From a checkpoint of a small transformer trained on Wikipedia.
Training: a variant of Muon for these matrices, 517M tokens, 7895 steps.
Each number is 50 + 15 x the weight over the matrix's rms, rounded and kept within 0 to 99. Layers, rows and columns count from 0.

# down: layer 6 MLP down (transposed), 448x160, rms 0.141, rows 336-350, columns 0-159
# gate: layer 6 MLP gate, 448x160, rms 0.245, rows 337-350, columns 0-159
# up: layer 6 MLP up, 448x160, rms 0.271, rows 337-350, columns 0-159
down336:02 55 57 61 53 65 41 31 80 64 37 72 26 49 64 29 36 49 55 43 59 62 54 20 51 43 52 57 46 40 63 56 50 39 56 39 38 47 54 40 48 45 54 46 85 57 36 51 38 70 75 22 36 35 56 39 63 52 45 69 60 62 50 65 58 54 49 36 63 63 44 49 46 66 53 73 63 47 68 37 64 46 44 76 38 70 45 37 62 55 68 39 61 53 59 62 49 52 15 32 47 77 53 29 57 64 39 52 39 38 64 46 44 69 47 33 47 21 32 77 55 46 51 76 38 54 62 42 50 26 35 30 09 88 36 47 36 63 69 38 53 65 79 57 43 29 58 52 45 77 61 48 44 65 50 70 53 50 52 49
gate337:38 42 53 32 39 58 42 57 57 45 64 42 57 46 46 38 45 41 47 28 41 53 40 35 48 41 56 37 61 47 29 55 52 55 71 42 77 33 54 51 37 60 49 48 23 64 56 59 36 44 76 50 60 46 69 61 75 56 56 30 55 49 45 52 73 27 58 66 70 26 41 54 51 65 54 48 43 47 71 64 65 52 69 57 39 42 53 25 37 30 69 62 60 81 39 40 57 38 46 66 35 74 45 42 52 72 54 42 58 58 46 78 38 54 62 51 45 74 34 22 51 54 68 36 50 28 38 50 51 72 37 52 43 59 54 67 67 65 56 58 28 60 63 47 56 17 51 41 10 52 20 49 52 40 51 51 71 70 38 41
up337:61 41 60 77 56 40 55 53 64 43 25 38 44 34 58 51 42 61 56 48 42 62 40 69 51 67 55 64 43 38 97 63 40 46 46 66 35 50 40 87 61 43 45 45 59 35 36 36 70 52 62 43 38 61 38 57 46 60 63 58 55 17 34 63 33 30 41 56 47 64 56 22 56 36 63 32 53 48 47 40 62 60 51 41 53 49 64 61 59 63 30 50 41 48 38 61 65 49 55 41 65 33 70 35 42 47 21 31 47 41 52 20 50 56 36 57 69 29 61 61 56 56 66 55 58 76 67 57 31 44 53 47 24 32 38 39 50 19 22 71 65 61 48 59 24 80 28 80 54 28 72 33 29 57 67 17 64 49 37 94
down337:62 29 63 55 48 44 39 37 50 26 45 68 86 83 53 50 49 59 41 36 61 69 42 31 58 86 33 43 53 70 40 54 47 43 71 50 63 50 41 45 39 74 55 32 39 48 56 56 45 50 60 36 69 54 73 48 31 36 15 69 66 76 55 52 59 35 41 49 88 65 76 53 35 49 59 44 37 29 49 44 58 67 41 52 57 62 62 47 25 70 50 57 70 48 38 45 24 57 24 55 63 35 37 58 50 64 43 52 75 37 67 64 34 55 69 65 37 91 94 47 35 36 35 58 27 41 50 47 78 59 57 71 45 49 33 61 23 72 52 58 52 31 40 45 31 51 56 54 90 52 24 49 52 52 44 47 21 34 72 33
gate338:50 46 55 30 58 53 56 57 43 56 44 70 55 14 16 47 56 37 38 72 54 54 54 66 45 44 58 45 58 56 29 45 58 48 33 47 58 50 42 34 39 37 55 51 34 41 31 38 48 31 24 30 38 42 48 57 18 56 22 49 50 60 62 38 76 40 27 57 32 39 79 50 60 79 32 48 50 54 44 45 55 19 40 37 61 67 70 46 41 00 33 52 52 62 53 34 47 78 38 44 24 46 60 74 44 35 71 55 81 61 77 44 54 69 66 50 40 39 43 33 62 76 46 48 33 69 70 37 37 60 38 30 34 29 44 40 28 51 57 69 56 30 56 49 45 35 60 44 70 43 43 65 52 56 35 67 84 21 69 25
up338:86 43 47 65 55 42 31 49 68 33 59 41 78 54 71 44 68 82 46 70 46 37 51 60 43 42 53 52 44 41 67 57 58 27 65 54 39 22 43 38 47 18 68 51 77 12 53 46 47 58 24 35 21 52 75 42 48 39 36 17 50 50 64 49 46 68 27 51 56 65 14 23 63 28 64 24 72 53 49 66 46 49 46 28 27 28 49 37 61 63 56 43 67 70 75 57 64 58 61 37 62 62 69 52 31 72 25 60 36 40 38 47 32 65 58 51 33 79 30 53 51 59 64 84 27 31 20 44 70 17 50 01 59 63 45 69 69 48 57 49 42 56 47 82 70 86 73 33 54 51 45 65 45 43 57 58 88 31 46 67
down338:38 63 54 62 36 62 65 64 30 79 64 40 67 51 49 63 47 67 67 70 40 71 56 43 56 36 53 53 38 53 46 93 26 63 26 64 34 56 36 59 44 75 34 69 30 77 46 74 55 12 87 83 79 45 35 52 41 65 44 77 60 39 59 56 49 61 54 38 53 73 64 37 42 63 41 44 37 22 71 38 54 44 54 41 40 66 55 68 76 58 19 62 39 21 49 46 34 39 60 36 39 29 39 51 47 49 57 59 72 40 82 41 74 18 67 34 65 61 68 74 27 50 48 52 51 37 40 58 35 57 40 28 31 48 36 41 56 68 36 20 53 40 35 56 37 50 55 56 50 35 49 48 35 94 46 39 44 66 80 69
gate339:44 33 29 62 59 54 21 35 78 36 65 46 72 80 53 51 55 70 43 67 51 74 62 51 59 46 61 54 42 52 55 47 74 40 53 46 62 66 41 62 35 57 63 72 47 68 60 38 49 34 66 58 71 43 39 35 50 50 60 53 46 43 40 55 58 63 49 77 30 33 46 50 42 31 46 31 46 44 64 61 26 49 65 61 75 41 52 50 66 65 36 56 43 37 49 49 47 48 69 49 36 31 40 80 52 32 42 75 36 52 45 61 38 43 39 36 51 37 81 44 37 68 71 12 30 54 68 52 72 65 43 58 45 48 65 54 77 26 50 60 44 42 45 61 50 46 44 65 64 63 21 54 40 70 58 61 75 48 43 41
up339:65 73 84 28 88 67 36 35 56 81 17 20 55 47 75 42 44 49 63 68 52 44 49 43 62 29 62 65 34 29 50 46 37 50 38 58 30 17 60 39 42 91 89 64 13 69 33 71 41 66 38 30 34 61 62 47 28 66 46 37 36 79 52 43 25 55 40 19 36 45 23 59 66 57 63 58 27 36 78 55 53 22 40 46 65 37 34 13 19 68 65 74 14 68 44 61 70 53 26 54 51 74 76 25 54 20 84 50 59 54 65 74 49 61 64 57 77 50 80 70 68 56 25 60 46 69 57 66 59 41 38 30 23 47 49 76 53 55 65 66 70 28 56 56 38 54 56 49 47 59 82 76 43 56 65 47 68 23 43 53
down339:54 35 36 28 51 74 57 71 60 64 73 51 54 37 71 74 33 46 61 56 53 46 55 37 33 53 60 58 48 48 66 30 56 48 58 42 64 65 45 74 56 09 64 65 44 50 75 52 39 27 56 83 25 33 25 48 70 80 34 51 44 28 42 83 73 73 68 30 45 43 76 37 64 29 43 32 39 34 85 69 16 79 68 44 27 65 84 67 99 60 27 44 73 23 50 41 39 48 63 33 42 21 51 51 52 51 48 19 36 35 67 41 53 24 58 64 45 58 24 75 45 51 78 54 35 38 48 27 56 72 73 77 75 15 25 32 42 40 51 33 31 60 16 76 42 49 31 50 38 69 06 47 33 40 28 58 61 38 55 58
gate340:44 46 52 31 59 37 16 48 39 47 36 68 50 52 57 45 30 59 51 40 33 67 68 62 47 32 51 71 54 56 55 36 69 33 43 67 54 42 56 57 50 61 80 71 60 42 38 66 44 75 42 25 58 72 37 15 52 47 38 40 66 41 35 50 52 47 33 54 34 63 39 50 46 40 44 35 37 57 55 49 64 54 46 60 57 55 75 40 72 38 17 69 32 48 42 41 54 51 48 42 48 29 27 76 32 86 42 72 61 48 70 65 39 42 54 50 48 44 63 56 54 88 40 31 51 66 45 45 23 39 42 58 47 41 41 55 45 62 48 68 56 64 33 21 59 35 67 37 79 50 11 64 25 51 45 46 31 58 26 51
up340:67 72 63 33 63 65 59 66 60 66 37 55 75 77 48 31 76 52 40 59 50 16 51 42 53 43 42 42 93 75 64 22 44 61 78 87 66 69 33 53 26 54 67 36 27 49 19 29 61 68 44 38 85 79 39 76 42 19 69 54 30 62 76 34 86 48 62 51 32 31 49 60 48 44 36 50 42 43 54 70 66 66 68 53 54 51 16 45 20 50 59 42 53 64 62 48 35 41 66 65 26 46 51 52 63 66 30 22 56 69 66 57 65 59 41 41 63 69 41 39 38 35 72 63 22 49 26 44 71 59 91 39 31 58 57 68 31 69 57 57 61 22 43 62 24 32 43 47 41 61 63 57 65 90 33 90 46 38 63 29
down340:27 43 53 53 20 45 41 58 52 31 43 57 34 48 52 92 44 32 62 26 33 67 49 69 30 62 21 48 44 44 40 53 70 33 00 42 69 03 68 30 68 67 45 54 43 43 72 52 50 99 60 52 53 43 83 55 27 64 46 48 42 42 12 66 56 88 72 62 57 35 35 73 45 42 53 46 24 48 54 56 34 50 27 50 67 57 71 62 68 35 47 74 36 38 54 33 72 54 29 54 36 60 60 62 27 64 90 75 47 19 64 50 66 60 29 47 58 31 56 59 51 50 28 27 60 57 68 70 51 65 32 41 53 33 49 61 66 51 41 45 24 75 71 44 79 52 43 66 57 54 41 38 27 31 61 73 45 44 39 67
gate341:36 55 47 41 47 46 61 42 57 41 94 32 40 45 53 53 42 18 65 36 29 70 38 48 28 68 62 45 46 35 34 71 60 44 49 67 70 73 56 51 63 39 45 51 48 52 64 32 51 64 33 68 64 32 49 50 37 63 27 62 08 67 57 86 35 37 47 66 58 49 35 41 59 64 39 33 62 57 59 76 31 55 41 76 65 37 22 68 73 68 66 53 77 43 43 45 77 49 45 15 60 73 28 38 53 55 47 45 65 56 55 33 48 33 40 46 54 58 57 61 45 65 72 69 55 23 41 43 23 30 60 59 47 47 67 27 34 64 69 85 76 62 44 36 34 68 28 57 48 19 68 37 55 96 61 81 59 68 24 50
up341:65 43 53 62 51 22 25 25 24 61 38 64 48 42 57 90 62 54 45 44 51 39 64 66 29 46 69 78 41 37 33 40 49 56 46 46 37 31 42 48 30 57 49 52 36 45 32 54 57 49 88 42 64 40 43 50 49 48 81 25 63 50 31 39 57 74 47 61 59 70 32 63 35 77 63 56 68 25 43 55 54 40 58 64 47 65 55 50 26 17 45 54 45 69 57 75 54 53 56 48 60 24 52 57 55 46 31 47 62 68 29 59 61 39 77 41 56 43 67 48 56 42 58 47 32 50 24 60 68 50 45 57 70 63 29 42 59 70 45 47 27 35 62 57 33 62 76 51 44 56 39 67 56 34 59 23 60 48 65 51
down341:38 34 58 57 54 71 47 43 28 55 28 25 51 66 37 56 54 45 49 46 63 47 60 58 63 58 62 39 50 66 67 51 54 87 57 37 88 54 42 62 27 51 41 42 69 35 38 56 47 45 46 45 26 25 66 50 48 36 73 54 72 41 37 56 36 46 35 56 37 55 24 56 56 47 45 60 32 57 35 62 55 71 63 42 32 36 00 51 62 48 55 51 58 44 36 39 50 51 33 47 82 47 54 34 35 45 61 37 52 33 40 41 33 58 50 42 73 56 46 39 85 61 33 74 62 40 36 53 44 64 39 56 28 27 47 13 44 46 65 71 42 48 59 66 44 20 44 57 71 49 47 63 43 34 50 53 50 21 46 56
gate342:38 35 57 72 69 38 47 53 42 41 29 56 50 65 52 52 53 37 38 64 51 35 18 25 60 58 39 60 64 35 30 54 44 59 68 47 57 57 84 54 59 89 75 29 43 40 55 66 61 50 58 21 56 27 59 57 84 51 53 55 71 62 73 42 65 58 21 41 36 33 80 36 47 41 75 73 44 40 33 45 55 48 64 33 66 48 48 46 64 58 57 58 77 33 54 53 25 41 28 88 48 45 29 57 69 40 82 36 57 50 35 79 50 55 52 52 40 68 56 47 74 83 44 41 41 58 46 67 34 70 60 49 63 58 58 46 78 47 38 28 48 51 59 16 64 65 37 47 52 41 65 28 63 88 76 52 25 62 26 72
up342:27 66 57 26 42 50 37 64 72 34 37 33 44 65 55 81 61 75 21 16 84 40 76 53 42 63 53 52 30 52 13 54 35 48 50 50 50 51 33 51 65 66 42 26 27 32 32 54 47 68 59 58 48 25 58 55 55 60 44 56 63 40 15 63 14 81 30 63 71 41 68 49 56 64 42 36 49 42 46 42 61 71 38 56 63 99 41 51 55 63 55 58 78 51 59 57 46 70 55 35 42 50 31 45 34 48 21 47 51 46 67 52 55 51 35 58 54 47 49 48 69 47 56 66 44 43 60 59 82 51 64 66 39 31 52 57 29 42 76 66 22 40 47 29 17 52 62 35 72 51 75 04 57 70 08 61 48 31 39 47
down342:17 41 17 56 46 33 46 57 36 54 52 46 09 49 61 47 58 44 55 80 51 38 48 34 72 39 44 69 25 67 57 57 34 85 41 54 71 36 28 71 41 55 75 54 64 47 27 20 58 53 49 24 33 50 61 46 55 51 40 49 71 46 46 55 36 30 67 51 46 61 29 52 48 43 33 57 20 29 43 85 37 52 51 53 47 47 42 60 34 43 54 57 44 24 36 49 48 33 20 66 64 62 43 38 23 52 83 45 35 29 42 39 36 61 48 62 60 72 39 28 30 46 33 44 69 50 30 84 54 36 28 64 51 56 56 32 52 54 21 49 68 38 20 60 49 38 44 33 29 59 39 48 23 63 67 60 62 47 67 28
gate343:66 37 16 74 67 49 73 50 51 33 58 29 61 26 50 47 77 38 67 67 52 48 61 54 55 54 22 38 38 43 66 63 41 72 38 58 85 43 48 53 36 63 40 59 41 47 60 53 64 47 35 65 60 60 50 35 46 60 51 48 46 35 36 51 60 54 70 47 38 72 47 69 59 31 54 48 12 54 32 76 35 42 36 27 39 36 63 48 49 79 60 41 78 39 72 64 56 58 39 31 69 55 72 54 46 49 50 64 53 55 67 34 50 64 22 65 66 39 48 32 36 44 34 50 54 68 39 40 37 54 24 66 16 15 87 15 57 48 55 68 55 54 62 65 55 45 36 43 37 58 45 80 55 64 22 54 50 52 47 57
up343:58 65 55 79 52 25 69 53 25 31 56 44 61 45 29 38 59 44 44 47 63 38 41 41 58 51 36 41 36 59 64 49 64 39 55 30 40 34 72 59 46 59 32 24 41 41 42 76 42 69 67 69 75 76 49 56 51 50 58 80 54 49 51 34 26 36 39 21 46 60 39 58 46 61 63 49 68 25 58 46 78 26 43 56 43 39 51 57 41 35 56 79 45 43 32 44 20 43 27 60 45 37 66 76 53 75 49 15 51 53 36 53 48 51 50 43 34 46 52 40 67 31 51 51 54 56 37 60 68 35 59 46 50 48 20 62 42 64 62 50 27 40 53 41 59 56 45 69 57 53 45 36 64 45 61 43 50 48 52 68
down343:55 71 09 67 69 47 44 62 56 56 64 36 48 54 55 37 28 39 29 36 40 36 39 64 65 56 42 66 52 10 55 63 45 46 39 48 70 50 41 58 45 50 68 53 47 60 48 43 39 38 54 56 33 43 43 47 44 57 34 72 26 54 24 70 73 53 57 69 47 47 65 32 79 42 41 62 32 59 31 65 42 78 72 60 36 31 39 61 51 54 38 59 58 42 66 49 50 55 61 37 58 48 48 29 61 58 48 69 76 50 61 49 52 47 60 45 74 63 35 38 54 30 53 21 73 52 58 34 58 72 59 29 34 18 70 61 35 61 51 46 49 75 52 56 70 74 47 64 35 27 31 61 46 73 53 32 60 47 52 53
gate344:41 54 35 80 74 74 44 79 52 45 57 61 22 70 10 62 53 54 92 53 36 36 41 53 74 47 67 37 58 58 64 33 63 63 26 80 48 46 56 47 56 24 62 79 64 58 37 72 26 53 94 42 51 53 48 26 36 54 29 63 19 37 42 53 37 33 48 65 37 60 41 51 48 48 41 48 84 35 51 52 73 65 49 41 74 51 47 65 80 47 56 42 47 57 47 63 87 42 61 62 57 52 70 62 61 48 74 59 58 33 64 42 59 54 39 83 63 38 31 29 27 45 20 66 33 45 40 34 39 65 69 30 56 47 57 48 42 68 42 38 66 40 62 50 31 55 65 46 52 30 44 31 20 46 21 49 52 28 33 32
up344:48 36 59 59 43 64 52 50 74 46 41 43 46 47 57 70 42 32 77 11 37 36 43 67 48 57 50 86 59 64 38 33 48 36 50 41 56 45 36 43 54 37 45 63 62 18 41 27 62 65 76 63 44 51 59 66 63 46 66 49 39 53 49 72 63 55 39 48 75 45 62 51 61 67 40 53 50 33 47 46 55 36 55 32 71 89 39 59 66 36 45 60 51 55 23 58 57 69 64 48 40 55 42 70 43 70 46 59 14 42 31 48 24 72 50 60 61 55 68 49 33 35 19 65 10 60 58 62 48 54 35 52 49 42 59 19 36 52 32 72 64 36 76 56 50 60 42 35 50 55 57 42 63 73 67 30 32 25 75 38
down344:54 43 30 49 62 60 35 54 63 57 55 20 72 52 33 57 47 46 29 74 34 47 27 61 54 23 58 40 85 21 55 52 64 49 27 31 43 42 60 47 22 40 53 81 39 45 64 58 48 44 87 36 53 66 61 96 44 36 59 40 15 32 38 38 41 34 56 46 48 64 46 57 46 56 46 39 25 47 50 47 74 39 64 61 69 54 66 59 31 41 38 46 63 46 42 66 44 22 79 57 67 50 83 62 35 51 48 55 50 53 46 47 49 44 68 51 10 34 59 77 33 65 51 65 60 41 70 57 54 28 51 33 62 39 83 48 62 31 63 39 70 53 58 75 33 29 58 54 63 53 25 47 45 53 40 51 78 62 43 47
gate345:26 27 46 43 47 62 36 45 39 66 70 63 47 44 33 65 71 48 68 59 53 84 62 24 44 18 31 27 88 49 17 45 38 36 58 50 44 50 54 47 43 18 55 77 53 56 52 40 46 56 59 52 54 75 44 46 39 22 42 54 53 52 67 44 56 69 51 70 51 73 69 50 45 51 30 62 52 40 51 33 08 40 49 48 37 45 76 39 61 72 86 75 38 57 35 43 65 32 65 52 21 18 76 44 48 51 45 52 34 34 42 23 35 51 37 37 54 54 47 87 47 55 70 43 48 29 66 16 58 53 46 24 42 73 73 51 66 27 61 63 31 64 57 43 45 19 37 44 42 40 38 44 65 68 22 59 52 50 27 49
up345:36 58 45 39 51 49 51 53 58 84 23 60 57 67 60 62 41 81 40 61 52 43 53 43 59 32 43 66 41 35 40 51 49 19 40 45 71 32 58 00 74 59 70 50 58 60 61 79 73 49 24 28 47 72 66 34 67 36 65 32 63 51 57 38 32 32 11 24 62 28 68 66 36 56 54 62 43 42 77 54 46 50 49 55 48 46 23 31 34 52 36 35 54 42 40 41 24 75 49 52 60 53 15 43 17 48 56 39 45 38 54 84 56 44 61 36 59 64 81 60 64 28 48 22 46 41 64 90 30 70 35 41 68 38 51 43 52 53 57 35 57 43 54 54 50 62 60 41 20 87 46 27 72 48 48 57 77 69 66 47
down345:65 46 44 39 37 59 45 35 34 52 84 18 66 45 49 72 52 70 51 26 38 56 40 32 59 38 47 39 47 21 24 51 41 40 38 55 62 70 65 68 53 42 63 47 76 59 52 17 60 50 63 39 79 56 50 61 56 52 43 15 74 68 71 50 49 52 49 58 60 30 43 72 44 45 48 56 57 45 44 77 48 50 34 46 60 37 79 40 56 60 46 35 18 52 64 37 64 50 63 17 23 52 49 51 51 34 38 55 73 57 27 35 57 19 62 29 47 51 45 33 62 37 43 57 00 69 26 38 51 65 71 50 78 72 43 52 55 44 17 62 48 57 35 38 70 42 61 42 61 31 14 32 38 39 50 54 65 39 40 40
gate346:41 43 56 33 52 58 47 50 46 72 49 49 55 62 43 34 09 62 58 38 45 76 32 54 41 72 45 42 62 41 62 15 32 79 31 49 34 39 13 52 51 49 44 59 77 67 48 35 41 30 50 60 03 60 39 57 39 40 27 35 38 54 58 58 34 27 61 50 68 58 65 51 33 39 42 60 42 60 30 31 81 61 43 66 57 27 31 47 48 67 76 32 64 63 49 64 44 60 40 48 42 50 50 27 62 40 45 60 56 60 55 40 48 47 40 33 29 41 53 64 54 50 55 56 22 45 47 75 32 51 53 36 60 35 41 61 45 40 35 47 53 27 27 42 41 53 41 60 28 45 49 74 62 66 42 73 52 53 39 46
up346:42 47 56 21 67 28 54 53 32 58 90 27 61 70 43 62 57 59 36 71 34 44 54 38 53 66 25 46 39 32 55 41 47 41 37 53 27 40 42 40 54 31 39 46 58 63 52 50 47 67 56 59 66 66 38 37 59 40 59 45 58 56 25 35 54 21 54 69 57 72 40 60 54 58 47 50 59 57 59 37 66 51 54 35 64 49 76 53 58 88 72 36 49 55 45 41 59 68 36 59 52 62 42 57 12 73 52 91 54 61 56 57 47 63 32 59 46 67 60 59 47 55 55 55 53 64 51 70 22 50 53 46 57 65 36 32 76 41 38 63 50 48 53 46 68 55 49 46 23 57 43 47 39 75 70 64 49 40 31 46
down346:47 56 44 30 74 22 55 31 59 59 44 51 65 42 63 59 70 36 47 18 50 45 48 36 23 48 13 40 49 44 25 39 54 37 62 55 31 57 32 48 38 52 64 44 41 42 46 62 42 38 64 29 73 39 48 08 47 74 42 50 47 44 57 42 71 64 61 49 38 49 45 64 40 62 54 55 36 58 64 49 43 43 67 68 54 53 64 57 59 29 33 46 45 32 50 64 18 63 39 23 48 46 52 62 38 28 55 57 70 72 51 61 53 67 53 50 53 38 28 68 32 57 77 70 46 60 55 47 28 48 62 62 70 42 24 51 55 47 60 52 63 65 38 21 37 52 65 49 20 63 59 37 57 47 35 47 63 30 65 42
gate347:58 55 60 65 47 23 56 57 52 61 36 55 70 55 58 41 50 65 56 53 45 48 81 55 48 43 47 44 40 56 70 59 19 37 63 44 69 39 41 51 48 37 25 24 51 47 26 44 50 48 64 59 47 51 69 42 43 47 23 45 44 48 44 53 69 47 54 50 67 38 56 38 69 67 49 44 60 43 58 55 52 47 44 53 58 52 55 74 53 45 31 30 48 54 65 73 49 48 57 56 66 53 58 50 52 32 48 55 47 31 52 57 43 39 45 39 69 70 43 48 36 54 58 57 43 51 51 60 38 64 33 57 56 46 42 67 69 51 69 70 36 55 48 45 39 55 44 46 55 57 69 44 53 43 59 41 35 58 37 36
up347:58 66 53 38 34 65 50 31 63 45 66 50 42 35 38 74 40 54 67 64 51 42 34 38 50 44 43 52 44 63 57 43 71 64 26 40 39 49 54 41 57 76 55 71 59 34 67 43 67 62 24 69 50 36 25 55 44 53 71 35 42 49 63 38 34 77 45 42 57 52 45 58 30 24 42 47 62 46 54 49 58 50 72 66 35 46 16 41 69 54 54 59 41 53 32 44 67 41 39 36 21 63 52 69 40 77 55 60 46 67 62 59 46 36 35 44 32 43 44 41 75 51 58 45 65 60 46 17 82 46 41 41 63 74 64 27 31 58 57 47 54 36 60 46 48 43 66 55 50 45 16 45 48 65 41 35 56 67 49 54
down347:55 55 54 36 54 47 37 59 68 49 47 38 43 53 46 69 52 35 30 55 55 74 26 56 62 60 39 45 39 38 57 38 53 40 46 52 60 59 55 58 15 41 63 46 58 70 62 47 39 43 48 69 68 62 57 67 53 50 39 42 53 54 45 56 41 50 27 66 56 41 39 74 46 54 51 50 41 43 51 26 53 68 39 35 38 43 65 55 39 65 53 50 53 47 50 41 33 60 37 42 67 43 49 33 63 59 46 73 50 75 31 35 48 57 66 72 53 58 54 48 53 58 25 46 50 55 46 36 57 65 40 70 55 47 54 46 39 62 45 61 58 46 53 58 56 53 64 50 58 39 54 57 50 51 48 42 37 41 52 72
gate348:46 53 50 35 35 54 39 58 53 56 57 48 55 58 41 43 64 47 64 51 41 32 38 65 47 73 42 30 24 52 57 33 21 48 45 62 60 32 46 65 63 36 49 50 40 45 65 70 39 30 69 55 56 27 35 72 18 38 64 47 29 30 44 36 57 77 52 55 15 40 14 24 37 53 49 54 60 60 62 39 55 34 72 70 61 44 16 46 20 46 61 56 55 55 46 42 46 61 44 41 58 30 47 61 58 39 32 46 35 54 46 57 58 35 72 58 66 34 60 51 45 36 07 58 77 70 64 55 46 60 66 22 39 50 54 58 51 32 54 60 57 49 89 67 36 67 84 41 76 29 57 58 47 76 35 61 43 41 42 32
up348:59 30 73 48 40 30 48 44 60 40 59 54 37 72 54 36 74 47 38 61 36 49 45 43 37 67 32 44 21 63 58 56 44 44 67 47 62 40 35 38 60 54 52 43 28 65 65 32 51 20 34 30 52 68 49 22 41 62 42 64 55 20 73 37 50 34 43 25 54 64 62 39 54 50 71 56 69 23 56 52 83 57 40 28 37 72 88 45 28 60 49 52 38 53 32 54 46 14 53 56 32 39 58 37 52 51 46 67 36 56 54 62 56 56 43 42 61 33 23 43 45 50 73 30 28 48 64 47 53 42 66 41 64 32 47 52 32 61 33 68 70 54 64 60 42 77 24 67 43 63 29 58 50 38 35 63 54 34 48 38
down348:62 29 34 29 56 16 88 61 54 63 70 57 60 34 43 66 42 57 45 65 56 28 46 57 64 56 66 62 41 75 51 27 68 36 64 64 58 38 81 34 32 60 42 37 64 57 47 42 65 75 37 29 49 44 52 49 62 61 25 52 53 45 39 16 30 55 38 37 34 25 39 56 31 41 42 68 80 60 50 74 62 61 54 44 67 54 63 63 82 37 37 56 44 30 53 52 43 41 45 63 64 59 37 52 49 31 60 48 65 77 35 69 61 69 44 64 52 39 59 70 50 49 57 50 58 42 49 63 57 43 58 69 64 58 34 43 57 23 37 50 63 53 37 41 55 42 29 59 36 44 75 62 83 41 38 66 45 67 27 90
gate349:57 47 42 61 44 46 75 60 57 79 62 22 43 67 42 29 62 57 38 64 74 26 39 40 53 62 38 57 54 61 62 35 69 42 38 30 49 21 34 61 22 59 49 50 42 21 55 53 41 35 65 69 61 67 49 63 33 53 43 43 59 62 86 56 71 45 54 42 83 20 47 56 67 42 45 57 64 81 61 61 29 41 49 63 58 45 28 67 64 64 32 65 57 51 72 47 63 30 48 65 51 35 52 65 83 79 22 77 68 72 29 61 56 63 01 54 66 26 43 46 54 25 50 35 53 64 41 40 47 66 34 22 76 47 63 62 66 64 52 62 58 65 31 48 67 72 47 37 56 48 68 46 63 66 34 55 66 49 51 77
up349:40 42 63 56 73 53 46 44 31 64 64 51 70 64 56 37 39 83 56 41 75 45 41 30 57 90 25 63 61 59 34 31 55 52 40 45 65 32 49 65 38 46 38 62 36 39 40 45 52 10 48 36 54 54 45 36 45 55 36 30 64 66 53 29 71 38 59 48 65 40 49 23 64 31 50 66 69 63 53 61 57 66 55 49 58 40 24 63 71 53 62 55 43 44 53 67 43 34 16 80 68 48 51 69 64 54 63 34 56 41 05 68 40 58 49 44 64 49 33 49 31 36 64 31 51 63 26 50 45 54 52 41 58 31 62 51 68 47 36 78 47 65 38 38 70 97 47 26 39 65 45 48 57 36 36 47 79 75 34 63
down349:56 50 45 54 48 06 48 39 57 45 61 30 29 64 26 46 49 37 44 51 30 39 48 57 71 59 54 23 42 44 80 43 30 54 51 52 53 41 53 53 54 62 41 45 72 40 62 63 49 58 53 45 51 58 64 09 45 57 59 45 53 52 37 44 63 60 54 32 69 41 81 46 40 44 55 42 76 46 50 32 30 40 49 60 58 43 58 19 47 25 72 45 60 66 46 44 46 71 51 62 50 35 32 63 45 79 32 57 41 83 66 55 59 31 32 21 31 28 51 96 62 54 47 47 40 37 40 45 56 50 51 45 64 30 40 57 53 53 49 68 59 12 65 53 59 46 54 27 44 26 33 60 41 55 73 79 32 55 77 42
gate350:39 50 49 59 31 36 60 59 43 62 47 57 57 47 55 65 61 47 10 40 47 70 51 57 10 54 65 57 81 45 51 43 64 50 72 32 66 43 52 43 51 48 48 71 55 65 52 56 60 35 42 37 52 67 70 59 59 53 54 68 32 62 35 34 64 42 41 73 53 39 55 39 52 56 46 45 55 63 40 62 35 41 52 74 45 68 54 61 47 59 57 36 18 48 50 49 38 34 27 55 49 60 50 39 47 47 19 52 59 52 88 23 37 68 54 50 40 49 35 49 89 61 43 23 45 57 38 43 61 57 40 35 49 36 35 51 48 52 53 52 72 38 53 64 81 25 49 57 47 36 67 53 47 35 34 47 60 40 40 42
up350:43 51 33 35 29 43 60 48 70 43 86 46 65 43 19 38 44 61 58 54 54 49 45 47 46 53 55 43 28 58 45 51 55 39 63 69 37 48 60 66 44 33 67 31 46 63 58 22 49 57 33 70 58 20 43 45 51 51 50 46 48 44 54 82 33 52 60 51 42 91 54 40 50 34 48 47 70 41 27 33 68 60 68 53 60 48 41 48 53 59 27 46 68 66 60 45 50 35 40 52 64 57 49 62 70 26 48 76 70 61 27 47 56 30 63 33 59 54 67 54 48 53 44 48 52 40 56 24 54 48 59 42 37 40 56 70 39 48 56 36 44 48 53 56 39 69 53 78 39 61 62 59 64 62 51 60 60 41 44 52
down350:58 47 51 50 33 55 32 56 48 49 54 41 44 69 53 40 67 24 50 22 49 68 54 47 54 52 54 42 55 43 38 49 72 62 53 56 61 71 69 55 44 55 59 50 76 40 31 51 32 38 44 85 67 50 52 89 76 52 30 43 88 66 38 17 36 56 40 37 48 48 25 51 48 67 27 44 41 45 35 38 49 46 32 52 36 37 45 53 47 38 56 59 45 35 48 40 35 48 32 51 54 28 55 22 47 26 64 56 61 45 56 48 38 65 51 51 39 66 37 25 52 54 28 38 46 65 60 45 39 37 59 72 41 61 74 52 45 44 52 71 58 45 65 61 69 65 64 50 42 26 57 49 52 51 46 38 44 41 60 35